python train.py --activation="squared_relu" --seq_len=1024 --dataset="wikipedia_en"
Each number is 500 + 40 x the weight over its row's rms, rounded and kept within 0 to 999. Layers, rows and columns count from 0. Numbers have three digits each. The size before them is the row's rms in percent of the matrix's.

# o: layer 5 attention output (transposed), 128x128, rms 0.0461, rows 102-127, columns 0-63
# v: layer 5 attention value, 128x128, rms 0.08, rows 103-127, columns 0-63
# up: layer 5 MLP up, 512x128, rms 0.087, rows 0-74, columns 0-63
# down: layer 5 MLP down (transposed), 512x128, rms 0.084, rows 0-73, columns 0-63
o102 112:533507453491541455544512483444417507545485519534493569479480531459563489449520504507471522497433550462507511554557563461530508519501460553521523456452493522578490450552477484559536487471533510
v103 099:505509563505470558497488500534482512476484496522516447578524436462476555547418470561542596446490503475508545505552559507514504508562466501545503522493556435512522577483424528481480426425500510
o103 114:478517524505542535412533554470583515468497488500520494484447560551468428529507452508487476524515492547465498481518365550516489427547545423517495578533475500536552515502528527468466501502454477
v104 104:553496464487494507530497509530560492513442517488514524570493483520468448578544508525520497532503448527526510534490498508551455495465485496445483515503448507506524567573472479436470363567535501
o104 106:443511495572528513507504618576427495419477476524501488515586496534512532509396508439507538500458476482532484452472503496511563539508489503477520486521484470523518502454497576479522539511495478
v105 102:509599542518503566476511518492479480524513530538463469577526453462464566548495483495530456445524531464479524467575483513520443484530504448531499579490516478508505491563485449480493456489482408
o105 107:463523518462563525448507504538574476441511487527533506446451517542420444533505447517549533521519530572518457485452503502474527441544540454492492572513516429513524559554531525426459522496464540
v106 095:477491519472456499507476460532448466530510523483497436616449503489452529488481494559544557454507484448476529430526497506476490534492488529511554542497495466466528605469449529529487437466427541
o106 101:478515485465518558449582547478540479479463429498566471510460517461539485500489506484529476560541472482471483497455535507458480449537509414516467612493466514542516539448490485477506513490517455
v107 096:510509478463516518478515504489556520491504444481479517493493459465497469557485500512494430535563518483485454613529511475517456479497516410480436489551530483559456507491477471465479586559571456
o107 095:534436565541529490545529533584489504487526498511467520511510530511445498467451459503484579471459483507575380475461404526539528495479513575477471520573442497483505481534529551460490521509414522
v108 090:608545528506461494546489491556510524535487556491487518446570498495528407530510455485483536517501534477502483518541536513481486511510492527510420550500461472530470406478512540487485439478583484
o108 098:551525500513504493472542495469544582496554560548544523491518472484440512522490488482470542456479519504473519448522470552498479495507420486513487408458485472531505470536472573531470543515476589
v109 093:448491502476465453498512439490467494485536542518467490459488560495466553510531500520626565484522492498463551471505460490553511383502498514520511564449520549483499512478463508490467449452528500
o109 093:517475471452500549431493402467607498455504553482521541453499523545490464464527502517538404517479507535487508481449514440481479527549516492542491596487510426473517495476472512546507508520505449
v110 110:507577515516496530522521491519503491501513456504516510545511439528488551526504460484443344414516561476485455505507539519475460495495493414541499505503483478532501527525447501500487561500498510
o110 092:472455558566575496505524534507481456495511512536486500521525519486411462521428393529526542550477480528537405521546422556508547453460519536471486514548497487466507544518559497389461571468425526
v111 098:498565540526505530472490527515479486504487573520495463648538468480516540551525514487505572456507482470507520476535477512501490569541518545545511491520470409494498562541518388480553450533398486
o111 105:401563487474498538525481536507480507508491394547550401504521473477532471560511496438515572519587519515484504474489550548434482476523528448471479539497503543509539544484481483484466486469499537
v112 104:463428488519464449495493480478501485502512463476467502437466568515464536408435528535551508549482509495506585468494484503579586421469516502455472535422506546488536472520570572591497509408513495
o112 090:504479498449496559418483451435576488572507574472516568446485500490555574465548565531492418477452458521441543539469557410497488514514473461552491465479534501464483452457526499532498508568590465
v113 102:512460540518520514487485531478483520442515489565505461580507451459475571477440502594583499551480447542517488513495483527479551471542496572454438563498564438467478542535507483510510489423557433
o113 116:432527504418543487465527598512485486493455419420461536453432556537558520495552548477454507460523490498491517542473496511530474509529565455482477522539547536534511527544538503519533463508459543
v114 103:533477504467469484484516545500508515493547506459488489483422479512503549563530516514499527564573466436444531507550509474527478458490478491493554563496540438534436597530418505390486446559467568
o114 106:442530472527587521497520571556512495513471475567506458473500586500508487516447459481451507520415520487499459521581450474481521481515489535537515565558443501567531494565494514458497526450456514
v115 091:461582541522484525471461506537476500532488481452536462516514504475536572507503498472447493484599550441523569558561507498583483474553487478493594528478513534501487523515459449504455515504446498
o115 105:517480517454557545464500482529599508493493506593533398510518469498481530482482484506517478472462478573455472456528517459457560472539486494524490607487471422512526508480487553403470532524501456
v116 107:476503478468491460469464507519474481496500571510452467572516489461486483531514540505581631524496457457466541518532444518568530463507499534439468582480512498480551535482475507566493427517495469
o116 103:494533491438440583420540530505550538526504434469544433499470500538551552458507574462528468483512455510475486442452619499459435516563499422526498554465516463519519507481455514526528489545483486
v117 090:491519465492531558518521548472506551493529454495489527498542440474524507449517500514422419566509477534445454570489488451527482510525484505519570454541503441524500404533477470434527545562523464
o117 093:454490514513493396588453536514385499527538473484459461528479533493555521512505459506457559494528503477569534532600465535507537524498506535474538414457503531533498491566544462441480458459463566
v118 109:481507519473455508468473473508480496490499505429537486439438525515497511536542527483482569526519475493515581498520518474521519509509510537519621500450521517484472538477519531489489467537395573
o118 110:519519457459498533476508489492591527507460537575544430494520462480544521510495529502523446476474538529424513505539546435454481520465512509512542566496444454531501441474453479531522482455587442
v119 084:474484478432536496443486426504497478478461537451533508455450590513536480591632526432537459521551481488518517476530529481484480497493507509569543445557485563514497590430510474456461514530520620
o119 103:558469476564458484558491412490545502476508579511516505509623516494504449442441487482530517517485529508506463425476424489508461495481481521535462601561450452423487472480453490557541489494544433
v120 105:490536478447595512468507490470520499481485445507493532524470518460481511517483474461562405534534556455490467541519497498500487481528528440465470503484518528536544494458481446486501593480582486
o120 106:546457525532488452533520423537492442499558552439475559456505534510439438463499487492536557538494496512630453499452411499565514496498544542509450536592493494439477555557511496449507484531467512
v121 104:498516519499572562444500519497460506461475432494541487572566479492553513522494487477500492555615489571547516555477545506504477543569494465515458379582499502496498494480524395418473498534552437
o121 114:486516517470527422569488473582471526407498484476489525516560494525476411486514459451493558465574513569548467476441411514488545464474515517445420545574445537521503527505495517500481462508502497
v122 085:525483461474474505436510533484534492505474541542499516537480537467506515575497494463542600477508488500509459492600474468480514582488492607494495477480513397496446568479539459472545491519466542
o122 101:509548525555480494526518589471474486517518404535523453516469505471440442532494468461440606527527498433529511460490501570551419502492569471537501501514461578521533539509473479546523452477497515
v123 086:468460463455499471457492486529495495514472507473504526477466536509488441515557554419442562555449492506505543533470469464524489479505505506446516452455468589512497543498518471504466466535516543
o123 103:551512486537446510496425443512539495470507568532502461501578460490504527488463579515529446448458513512538500469483545440488512546450476585493502479508447437470519475456432523581528483517521452
v124 089:497525512504476480531498545490523493493489490507481449555497442482486523434363472541523563467504480507509467467516510546494521542531462567490429579514543418487524507518531528522537433461495440
o124 112:469544527486571497460549621470473485513500425453487515498420560503499485535527466502445531515538488473471532522508510539526521482543543409518519490492581581563505555536523464456483499477477574
v125 107:495455531494492529518474474506439498498475520499465477544459458536462524477467486474463534438471480590508492438476589488504558486543502499537484470484490531476529619518478542547496484464495473
o125 107:460503561485532502412469489432600436448477568485499494539513531515523477472480521562532372484490523615472532511467432507486517457434532501481463532550496468456560514444541484571506477471481436
v126 102:511580507526490500468527451560453500540487522483517490496526500475505495520549508458559513487622501462510513497574486490555434509545512461536576545512509481501545459502506443470482477523493500
o126 112:503508485426533555513567444500565518429533540564600474517563478512469468498493470459534506494495502509470458432476519446479505536501509488513491614456454433490466528471456511429436519489539521
v127 096:481477515533487502521461465540450522463426480494517464472550503490444474511436498529549616443469532585513441526475501534501485494539470501473452545480498524488450570573480567506472474500608508
o127 099:536481525506543554446518539505635501437433493471466451502522542537450521502478482495478456429470491523481545500530506464523548584496492531457514569498558438519569463397518500467548545469473445
up0 103:464568557528494474534477489569564489480439470574494472466384508474538525514560498525508521413511544539518539538518539604555634479481505462547481465523517477526490550505471490530469595521486504
down0 103:509507473539507511547500479487478442497450535552525494501484559479525436577551524533541417495483569520520500504467518422523477440500506575495471560480489495463494429491483557540442415450510491
up1 105:507488481515457541543485458422550582517490471531450500504534456521506453531567525498472457534525508496484565593438561518390473552517532460501518486549458520407500463489452508520526597455458479
down1 102:510564448503568537564527543507517533536473497560454527602537551538488538493416520493469455469466538458504443465479454478535528483468488455554529514495472554523515451489397514499472550597488493
up2 096:497521469475516453465424524467471521508499539528490484492438437502434510460552494510372515484559517498440568526434505490549520509474524463605486476503516439491454433593567503514514508447532604
down2 095:488471466463518493522502529498484481475514588484542520480547482482520442497495607495521467540461536540543442488519509535539521512546465500389459512507456545579455568479497499503479446416525414
up3 092:466493440500505458568522529567489519517494447501453435503538559465483462471490619526455498494578515505461456544477457469469592524492481470545462498543515524555476418598478484587469493521435478
down3 094:496518608505437534491518528444479535572441490443532500499431524501523553502478494458452478513444433392544547595550461474517443550500488535484556485451502534449451481509501467415489496542564489
up4 093:508519491506455480509504466509517545515515526524475487530515522524554542518497492480513550521475533478488526546498548479482521526508469532519486531497544470439484474522489556551444514450352516
down4 096:429459516539437481463480488455516492441529492610509463510532479567482506536444534433455536434466517491573403475555509501535494508540532460550464484435438473516531494505478588480487474565493462
up5 098:462468499460485570545457512531510493573465486480494386449446543466488460475470547528474458551483398512465491491545477511518540495483485562468556499464552392511434438555506554537470523471536513
down5 103:516522539526499536429404537475482521512454482450543503522442473507457493484480518483514568552609524456511485532492538525509468518543500432485479595508501505487547523492523514525463548514480462
up6 100:470536592439428494498519486524598530488508561474467467495461499466457537549482514455434488477540501469557484578506543474466466484527485476461478455531466494501544488592439525492552500484495464
down6 097:516560498472497467486472545465459460498499460496504556470478510612533535472463535439515494451438490475548536467485443513460544471497407512492524483589514460465515507480558517515482521450552486
up7 107:514436560523500490504370509476545493560517440551489483517487475522539519526543489507535488520542415509492548561540541537533512488430529442549477440496516474469516464496581487490480490485506486
down7 110:428523519491555414406516504520534521478457478446578515445432482561452518457496453414523496469494560450557535531533441451562523520506516492497568514520525533467496507493544423516501523537533448
up8 089:450501553502472564545464509544517513514518539512566405531535518491428553518547509529556569437497418499502600484495469475527453524518513463528619485502518478408422509471455477555486450461530448
down8 091:502477493464513500518463542499550449452498412451484542519498417562497530532433404476537529561519506469486502515549528521470589539514549467522526447492501523525501494503588482482461547500499559
up9 088:517519443567531464514457511507555525522420453530396458537474490461566587493514548541473498519490517586499532581490543534433510497526483484478455418500531505528529467538513478468536459495504540
down9 087:519389458443483501507465462559486518498485495443506485513532500489456456459503520428560480501501522464502469504509471473493552474436453526498482515548543486499494518552494538417510482539473525
up10 100:468486464508479523516463506489476493525499446471500461544489467449420484494463495537494536495535460498530571542507554587445508497431474525474485408506493521462457480462509389536427516460508510
down10 098:512443516446443517448618519485479484508505528468540496495524589497578480539524465523580532560478463567463502485519499448545458447474579556456574490501469435456462497468443475509480495461506502
up11 097:485489500485550553540519483512596585435502493458458471452490557470471457475528529538449502466588455464480493524522598504482502499461501509506487500501520523548473534458475477526470433447476498
down11 100:535483504584494484461502508548504454459524469453416470505518440449537543509538486580528428573497478544476496444541475459531558491472550509467529538506390517443541510471476496426538503489586440
up12 110:528509559467491457506434458467513567488463550523467525494472474480418500502518523487436487521489447511517471505509503538488502555483518520508437577566467485418494504545457499480471499573567509
down12 112:496592506495541515529530402489445482605510517415551504587538507508495482456478510484458522547397445497432443488521452539494549542471483518510444484463516520465501530519494462542457542513591537
up13 105:464539544453490488494501436470486506504511456543503506518447508536469458505601515506552516508516494520506508574450544625503515510498461497549412455537464451519500459503550540523526471523531574
down13 106:495492503521502490521451485582431406505505482468503470501512462483608498521502512435511461481447486521477558493463418465567452502478571434489524481437503465535504502438477474540576462544585447
up14 108:504526470483491437578466508483521517470565537597513482481410506613535472484620504503599520521424499529486493520485526519515506513584466522600431479499462466504479501591522499558490543543497484
down14 103:426481479404494523497499561457519491408554492479490513530559514515478449564485504525526545437520462500502496439506569533492499486541534423463470527527521531492447499462528563495484487490561503
up15 093:454551535449482519526467542497456535508481417489483456498543513452537451459455474499496423403427597473606476541567449554550547483468507482461444494547491493535529480497470518504465563532564544
down15 095:565420387492534437538520498574532558497504538492600502506479575505507487493553511550494535532526554461496533518444537504464505514520473527473396520512452457426597501467500513488468492503516466
up16 097:491567557423475520523513500555481501495513519548479488568515498480478521495531514486487472468524552456477565521525511620459493482488470416507477471516505504507535478551490583509488539482449517
down16 100:575453579448556467520583505454494524493601502523433481463505468478530500487552518478578482456497507502533543462504517509457410452546481519552471481549491403479485489477479405466553506451582525
up17 103:506500474476472426540483518512493556492505469507522458479527532474490486474484496503585540511498442597407498499429509482494514500517530527485472395499474459419456543518462462568463514516497496
down17 102:465512508554502537461560492447581506431519566490527495546458512461469533556448504527497555423512538457405470452473495529481470473525401548578550469493499434509538530597442532480476524547471494
up18 103:534532520403471562487494426488506530495526494495467485547548494585466563472521545532480498440440483477534462542503484552406550494489509460496527452496563495447469517505460462544476450517520515
down18 099:459515480513492455562500505496476520491477514485537466580463524509475440502464495472472490552571498505575513518512491505517405446543467472501478440623508456419454523550581533476504448532505458
up19 111:433544571499504514551457501639473505524471474509447497516505497457492554417520467480538479447553520510551502518480505518478481467474560499447548445538512495474493541519505445475497508493548474
down19 110:481530422438527485519548499500486476517630471547508496463504513446479537466476503452557549527563482495537546486485420469510474530443450504515512514539476434526478530522472483523500562469438524
up20 099:547475530530524543516474459501556570501428475494525488502490480449553516525506522509471611516546527545456466548527485536453511494480513532494442507567521399438488517521433486566477435498509545
down20 097:503509504489483514468495482498520510446546489427509488416479614473487437483471480455509564470519522480521560434476465530475484449450453516475477493455611525479539487478538492487444577554502504
up21 093:515541512462458522512489492485510463553542503603441416550425509529492503445512496474584565502506496472530495545444449511525405498446528524539443549487531534511440475558517544447503506549557497
down21 095:424510454499470513462461554495491500481542491495515513546506468420489530488463537544541533500507479570424472515532563514499454547520512512462461472467472464486460438540472475470444496505500429
up22 104:511543599587436469494490504555485544489495520549408500514434430499475471444555498459566484458543492481498540463490475571510453458555541515509513523486560504426412486554528490468494526521527507
down22 102:608472478492439565531482534477545472518507501471598563482516501488470434553498504492529474525519515476475537507480449496496460496545402519529464481492472461467546470555446458430479488504450495
up23 108:537439497532479488548477542563464506555509448518464432425474490491480522480513529526453441453578526513514463547488504467539482465435534509506438516514513496466524516536515535527447530469492493
down23 105:437458571470547510475544515441522497557542525456405479434526516465467495535502507453504480419431478508465479446506469450566555462544513484415557520450561501547424563477492475512545532548492543
up24 094:502517524490442511481479440478480528515434481519501523500458541469513514432493472443532502431472484660525489499550466575483483510506487552542444540538516446426531475492499479551434508502476569
down24 095:490498565491492454497437408536508491474499522497528510501345606532480444480501556484486533519449507473533540488548542549455554454545498507520491496449527554546518449564542496545496444494471484
up25 101:460451485524511507488519462514523560618473468479493515463493463513441576547518580539482503473598472471466546661506440485479507536453541480487515476568455520517550489495473476584431502500519466
down25 100:529522523520504480487581569477476507472478470449513553483513479567525523469481509420493595498527530568572485467496473496566566543477494505523467505424539582498550436539598484546555421507505526
up26 094:555623518454511517535491564515508534499438540489512455459533535434551535589527543506536507456508507490450554525500506467475531482548526527503470499483442455529544520499503475468538548502446503
down26 096:559552473516501552469526473492500562496518485413510530473490514546469541435433498492519533496515527509489518504467590567516513514400588494507527496439514513454484493514487502514520515474583486
up27 095:491509493593456468508465549562503507466503542479481499593453512536454506545486486547450565471485505468512513525497529543546455460478483459501546492537502490529498519519457438576529469464457546
down27 092:479577507476458527495539527440512476489511501435531518508465457493555504519497495448491493496466446496584500497556506452445470481515448465489541527544476527546523471539543498445531496470561394
up28 101:457464530542436534537430475471529461457562506493415467490454515455503512462505504532455513533536473429466529509514488522471546500433502522490532465562531547491482434489474470489547475525527522
down28 099:444554497486482604470471497398500431518492519505563538483511541520527534474498526479525485548559516471504521462453476517533479513516458489513476567472455495489491501496505533451483591485491539
up29 105:450565475516489470486443531511482556548495499509549459487460449506533513542539538471518521522540502495545507505471550494481436471430540415484488497530573472473468459537541509432476594441472427
down29 102:492513565440467561505533468469507466526570509522484463572547481507424562468514478534455523455473476572501496463563499550493471480543500485446592480458545521506526567497538428462473429479472579
up30 110:493523543482488569498485514517448507536508538535472466483493543439516430527564514439496563405532534456508546517503560570506575479520536489524571480559538484497496551459512484460491510516494516
down30 101:475506476494437495514554497546515497485476537508513527529545483505551564450477491529578511509493490498495494505490541537588431531504454460491435454471504515493486468505441508540516513510538524
up31 090:528458476461522523557541540481501519505439506523545488596498425524500510460564524489506554473483442499472495463445493525501415571532506481580467541499522485474448480529439464491538540497444519
down31 093:518497461514513504412462498490527487537573489522566474463518467436608591524507536554487484525494492474491525501573465537506486500477474535533465493542497523536545441505576577442441553548493427
up32 094:448454514483451466520455422506508530495482558546536486476517537477446530511535502487414453554543458496465518453529526498518515526474557492509515523520502462463503470486433532554496536464456545
down32 099:469519529494494561499424412496523445520522571510509515473555440501503530541480481463504481423488536449452485441526473524568530530456452546513547536447466532489499538438515548478456540409490466
up33 102:481431535453432501529494470443552507433513542564433449481512424489488466490506500530465540447424505424555559508543521507538454542489518454460455487498460504500531528502499506486483479567518471
down33 101:546490421532495390516549453516533500480523477472527585540536539533504405512545559559536519480551538547539493467499454429433433476530499508485457541463469440509512470561431497506523533425453449
up34 090:474481553477486601525462573400580482486491541505453478498525551448446544523491523472427507533517468553582515469474573500502473473489479535506529570469566464437442465467525518533451484459553479
down34 097:464487490485578499545565518538475494455480517502485510474563534445602574532547527511472511505484421538520498514534442490515531501411445516526488559402522515477508475456507496544480489556533450
up35 106:467503501471511523553447569537538516510469485486547454475512522536460495446560510518551468490517465510553601503513512514429525556495548437451538466519549533424489465577477459464480467518463538
down35 108:463553448446526589442484566452570479491454540496532484466484471547489558478503541533466514565473519470525503458501493494539450570485503459470554551464527561519417481488515433522502496513442527
up36 098:519565504466604466511512505540536530522545529507467463500521534565524503502531586545563542487563505505521528547506579566493452484465481434533514489555530493509457478477542471469521469447483491
down36 099:420500501547509555523507436569441514489493516473545462488527523450534555483463511474454456549498527520587601502475459487499560537480478550486471504532425465504523477509375555470502518498508501
up37 109:497518522555491510497416488474473496545454524568507492490483482569440471480480528447504590478470469516512488516455492479464547443548500507457516533520487452481497483577527491446513514488498499
down37 106:484500473506422515458481511605550453458510522493524488583492530446504513471509461436457553508534535515444497482476408528541521538515414499495408504506552444463486576505446466492514497418561462
up38 115:460486524457483507526473493476544521498427430546525426526441509502475485462562486462423490499492488477472522520545517503525456498543529423581473518550487485467492480573439418487534529545512541
down38 112:481486528491496561520511541440453418530490565509443474503568497458517550451541511482510523468432470487512483463489452464559508452542465488535571534544523510487430574435484484546554559498528533
up39 098:488583527576490466515464521488515502485447490462568500475432538448535550504518466539439526490507488529512493596484595529530556477503503469568509458569532420478464460506579421501526533516470495
down39 099:464463493528507483515574448482573489505551489508516477520518509539448494489508491489495479435442489545491505369511451539543470550524549447483559536468510445504394484519490494496501413535578427
up40 087:531480466551540505553499555522473541502507485551508526510454406530493480560496511458536507438510488478491507530451517491525503592551490532507494471547486529483382448552437496505550439522473518
down40 084:437485460444467522555519553396520494499493482496569501482514498567559516439487557475520526521504508548456510539535508521574484535486490459476559529472469496473487419447527530502519552507492487
up41 106:460497431488513461519483543510521536478469558523508432494518496568501505532532527454476425483516417568524518510478558558473490495471544457437515430542519504397473550540489510518494466503492492
down41 107:479494528525474514504516471535450514450499518424479493567478494492453502455553521559514463492428552565539526468462451474524533526510486504487548528403479463517553462471530540511500476411560393
up42 092:483473485534415464496455529556462545504443550528440497473508524466534484468492519515495478451527553500593497527490512563436539470446560449481480484520578559403528480484491492437415495552511468
down42 096:539558487506530512474512557553591499492465498512562548547519491462564469480507482501411517504520545578552490477484503537539547541449495461484467503469458499552489540510509494516488543459502414
up43 108:440530537512440511525460603492501513517410432515496479526427427488464518472503570454491569515488533454508547492510517521526468428501527485563485527537527479451467514500503541435490585545505554
down43 104:516484453527458523475552510468498499515560544534477491553469425423543529498484514474501506570503484526460495513542568429487500562580501442521389487420503522572566506507536501479497457461524451
up44 098:434584521411482531530501499518545554481463504531484451485436596486498532490503573554491534460435490557497501573521507512545465580442541419523527453480441416554498542418453485546516454540527551
down44 097:501460476563444505476528513505566450547560509551479499538505465489485592473462447521529538464477500530448552467503494468516529535477507462473504537492477504442537467497607477477502520491469539
up45 097:428485527479434516492465527422526481520473527516514505553527514474472465562472491565491476538458544517454496527523510493434515548440471494547486482557494552468481562496480518516459509562537501
down45 095:496522579536515458550608521513540485437480535461460542420500522491434477479502480539487514374546511517481492520511482481467426582548460462490586547561503466545496504471493518524560524462477441
up46 101:508472501524506496500442494460463471474522544533465459514425459511452517523523491515482501423456562503557472495402523477443391587528493458435450442524518529449494433506559505482470463591527450
down46 099:502472525598524462590495537490434479545455451441550571464439514515457476482503502530515499493488504508467426499502503429556572513488476565453456558504484475469519543465508588523536481478497491
up47 110:435531485491472490482436470522577505537535428541487500609487563427531528594488563515456565538475545556521521485488512501512538510476459498513514514507454442495559514493495523545520399477496522
down47 110:522503507452462490622546505454483487489484463481537507527443511543487502522493559478478492544473450579545507511469497482572491506581458513410528497506541452452445463453525517434573442483447478
up48 096:457531518502555526516506502536476500480514469530530513471513473426422529499545565394494459537533475501504493565469509536522445543557475516480518435560450502485496518534475559481456526555439420
down48 094:470522457542461454514384439476470457520527517417571512517458514538541448530467505508493562510530493426530527537560490459466497532515472543489462500483508577541556539428495535491437400485546490
up49 101:433533530498491567530482608512566465557392560520497458546505501483533515515511538484531493523499434476531515471480474541485487528530559404507549481486578468512496483505519452555524435446484466
down49 099:528499420523469425581527545491453371423516437472540444541485521547546460459506482575481500508451483465500479497515465447556534488453534523586465484493579520463499488471482535519451504570555510
up50 115:534515503560478447504417541448477466590507486576456437497486444459497446504499493495562490534500541500475490559447475538469465556534529480588465507483448478511467579560519524533503551502492583
down50 115:415509453429463455514468497537544544437513486451472550477503381535410584479458518511475522484523569525471508508547535470506598466514496473476538543594516564525456461463564490499517520476500447
up51 094:512527560440466497508499469548477472477486565458467519582478506497467492502455507499590485485489522572514476550497445495507508526505529546530417571532465496463424469516444480466400457532536496
down51 094:523509502402524465474513511510497547498610524500520519464443503430432448463552469550537575506444503416473430485565534583539601477479473475516447488544527560488480474573518554504435529497531516
up52 107:549441608534496506533436508486517519468499498468456471516507473542524475511496551487487425487499499510492390504541458478511489469472558514503441496521460525490465499546428509529464470541522450
down52 108:539456423495532482497527526531485513531477524533531499540538479566454512488453515506522538538547491487498492485493492478447451454553581519474556417509546547581526477413517468517456506448473531
up53 103:433555538435474500521445531509482526529480518525528487469478561568452487463482549464446488530498498523491478560443515447432483499518506468516493474484417455567545514481504454497480489532462526
down53 102:432494501497535434506446499565471541517518509422445504502525502556520517449438446481465547475510525571500532509511489512532490457494472544518519580568468447444513508528527451485469439532525533
up54 098:506425494502556543564526471482505490536494409521479506506523513435497536528469529485412500489499438518406491484461529556533500549423579487484555511540483520498492562507531469560501504547496503
down54 100:483508546561511510484487444500496420510499586517584580413477519437559521522482538524498498564508512500524501425464490547538487470518434467493483471435438563442524474541542528517518492492481470
up55 098:442469570497508409506505503530516530482518471592509453507486524530537473449518500491510425435524439498569472479473487527457507541432516532528493529468465511444477423451511531544477500507519462
down55 101:564495560439530470451519472566521430526530516467507538506520505552536480420475487477426478469485519523553446425504467499472507540449481480501521490451536490507510457585561495464522463555503511
up56 096:458463547424475517501459530496492530523545472549450506469410498527491505503507520485485453478566526541576532508503489518425453496401500494472533404553507493430512460502510496435508484569558542
down56 096:552544546445505570589496500535474549469558532470488498569525523447466531426508455510539434578416432514489437497483456535531552476539490465491499516468497544428474530525442478479518612466503547
up57 107:522465474472532504513475524492550568531445523491443470500492519523493518478490473490486533471556518525571433522426492487460514566518633580475490454495476493468481526516500386537476502593534531
down57 111:490557466490514494465432472458523392465514465504482559493519453553441485498470538472547465533594482498549501594480530532553514410461524500536548495515460443521610450442483520499517498523505529
up58 100:442475498542531456553494575544490465520494537555481494523478416429511429523503516512558521483491520455510477553474572543534502501432471499490531510570524495532482496525523499505504537506456518
down58 096:535436545523497502510465403483469470426494484454511486548544599482578493488479493450522455530542434499478487554451511415529475523495440536454451445575571547559485495486486561524448466512496539
up59 093:530503502515471437503483479516525572511564518513486486484496433518412416513577512526507517423508477486473492506489468513495523465449552490541496534523532533401439505502431433489418460515470546
down59 101:578482500539534489389596426551490588511506523592509488484549529451477475528485463518545501532492522543497521547478524523501516506555402488453510512463538428485549464498517539467533458460562496
up60 072:534479502463545545454447512507478474538515519512453507509483406570505481468553537480508550455449435472490539532519408602578451520450530514589542545546479549463517452519480477491435479551478519
down60 089:589467477504526504502503475556491482559557558495499612504480489545515459468565501413532537525422493444477528451542538463546494476520497516488513499505575474473475491459545489485440542530462549
up61 093:416562529487537541518463523465559520502545506521499412564546521452555513483457529452535513522508440557534420509525474556518486535548442473492474519500506475498476501468540449581491541481480433
down61 093:532452533574562480501459513586485498516506505486538529454473463581535467499549516456534524483506523466497479554469454505488503548537472553522499410468505533525556389522450481558438468488441534
up62 109:457489588504367569588476460447529511484476474548489496575484467496488469492540518474520497499497496537554491496487421590447468483517521436501549492539527415470490456513538494563467486537431501
down62 106:508516534454521504523559523478562462505508495495566535459547535519489482521466490547553472500570497533482492543530558511455551488507432497449449404468552523481553518474521486531433474474455550
up63 104:471451549517377532461496559464483476547469496517507465493488492503454516473497540484485581513520447508472461555433562505364475523484547492481532547539505519481573520449511474513497517416471572
down63 103:503446458463495527575482525558498507481507526487515488464518488557485479475558524583412532503486507462571551519504559507480565460505532528556429474472517488485476521483481535524492492395476558
up64 106:521472541469428548519422420560530528536544528582449454477530490496465482489523475529481489518563476534522464464489472501496521494524499505481550526496486452466487491509575499443528491577522491
down64 106:446500494440522510534525550488512406468532469460558405460519514528455496493483440548543530484454478482486518451527532547464492461534542492504478482493491467498509474495570459462456462434494471
up65 088:442506534487484490521495599477536514600543537561524499449524479478460578526446578538479544500498519481481494531484594540459447528511477467458485477499549515549578490492562448476550517477479533
down65 090:559477517465501520479518486465524461472555547506560545479548458514482524503556533533469527502507525489498512461455487483547475449557513490520478508512442536482463482496532503556529493493521485
up66 095:524502502542469549550493503527519526531489516525512475580519485542503448454557514521594500517475458461578538482450450495428445526453479400588569383515458482469502459554496525480454544547474507
down66 096:489425521507547472438419505521510532495563521583520412508446499472448514556527517521447508526455444516486530529524475473465491554542532525496493540420465434527515489473557436467483502498560509
up67 081:485563541463506549443513564518522555575468414487498486518432461483485533557522508466458495496600487489477555521488498474464466550567500487530529475596586472490487532474464488466470572437523527
down67 083:481477495461500502453514424504522525478478542524518573445508481563425490484561457556527473527500462537491407452491490418491551445499540503545480492585496604485496451546495566496487445525558530
up68 105:462515493533463501553488460424514484557508533541454507459401441501454500523569583465504525515488477521472481538514515528492571485483555532555470464550505482478515534576549521544504502538549507
down68 103:502486455509517502429520523511586495541469517458539450528506430481453504545479471476439504518504440472504538523563460535434434516570499429518519492473498453458559525481489410482533534594496577
up69 098:511521594512529554480512476475550504496464522508520425524507540517454470534575554522493516450505466606525472497514544516495472500453570515458504486512459388457449564532486480517487471522509494
down69 097:421478496475487565542504474535512484516473533547461616511500441483485442412517465461526522484448472444539515529566514440462543504452518552547474484438475545541470513518453482537458524545520526
up70 095:506491532499535526493489548521518476523546490488484408530504439552474554516458497439559547448517474475508505490441551488465524495536500402554578465587480414486437548449518525451411534453455555
down70 092:555451525548455503589498483472502436511520530479544496442514522488592530535479457561524490490490498531512536555558509432528511477430537536536416489513493472546520462507443487583485481528453505
up71 097:480526494543522409528451609537503467542453522549495501524527584528460585465468501538513490464525462500496479453398515487476514532483499496559458495482456507532448538420534452489470503480533477
down71 096:491520586527547558437469468475518402490490488473442469417502525493512489495481515459493435487549480487486475501539405554483484525515524446491534495419420506552513507503553527423511550536513464
up72 098:480487516527479490513444559496526513560514526517459451469539478454445565537451511528488576457534414513482500511421507464505492493531541460438573475512432492540529467515407430529560548503482576
down72 102:494517513525510485483502475458525528464526488504447503570412543468435542536522504489507526528404580471456518569556571564422520506500525530507552548446549453456441464473533443493534472468505501
up73 087:534494514501517483463479484522537517503466498568494497479499475525493461495579499474433495416503461513437538564495614530437476520492489453580473521534583359523483490526561470555479556473469470
down73 087:493566454468464504476474516455613555564433528470521455540539541468442561462482538443429475493489471457471478595531417545506479493511512553518477546438514557458545564463476442505456553509449452
up74 100:505541576525478532521514566475515586502496516590483511453425434548505485507497553529517526506430524501564526545524496516525470564493520492453469462491450499400455569597522510493521581516575506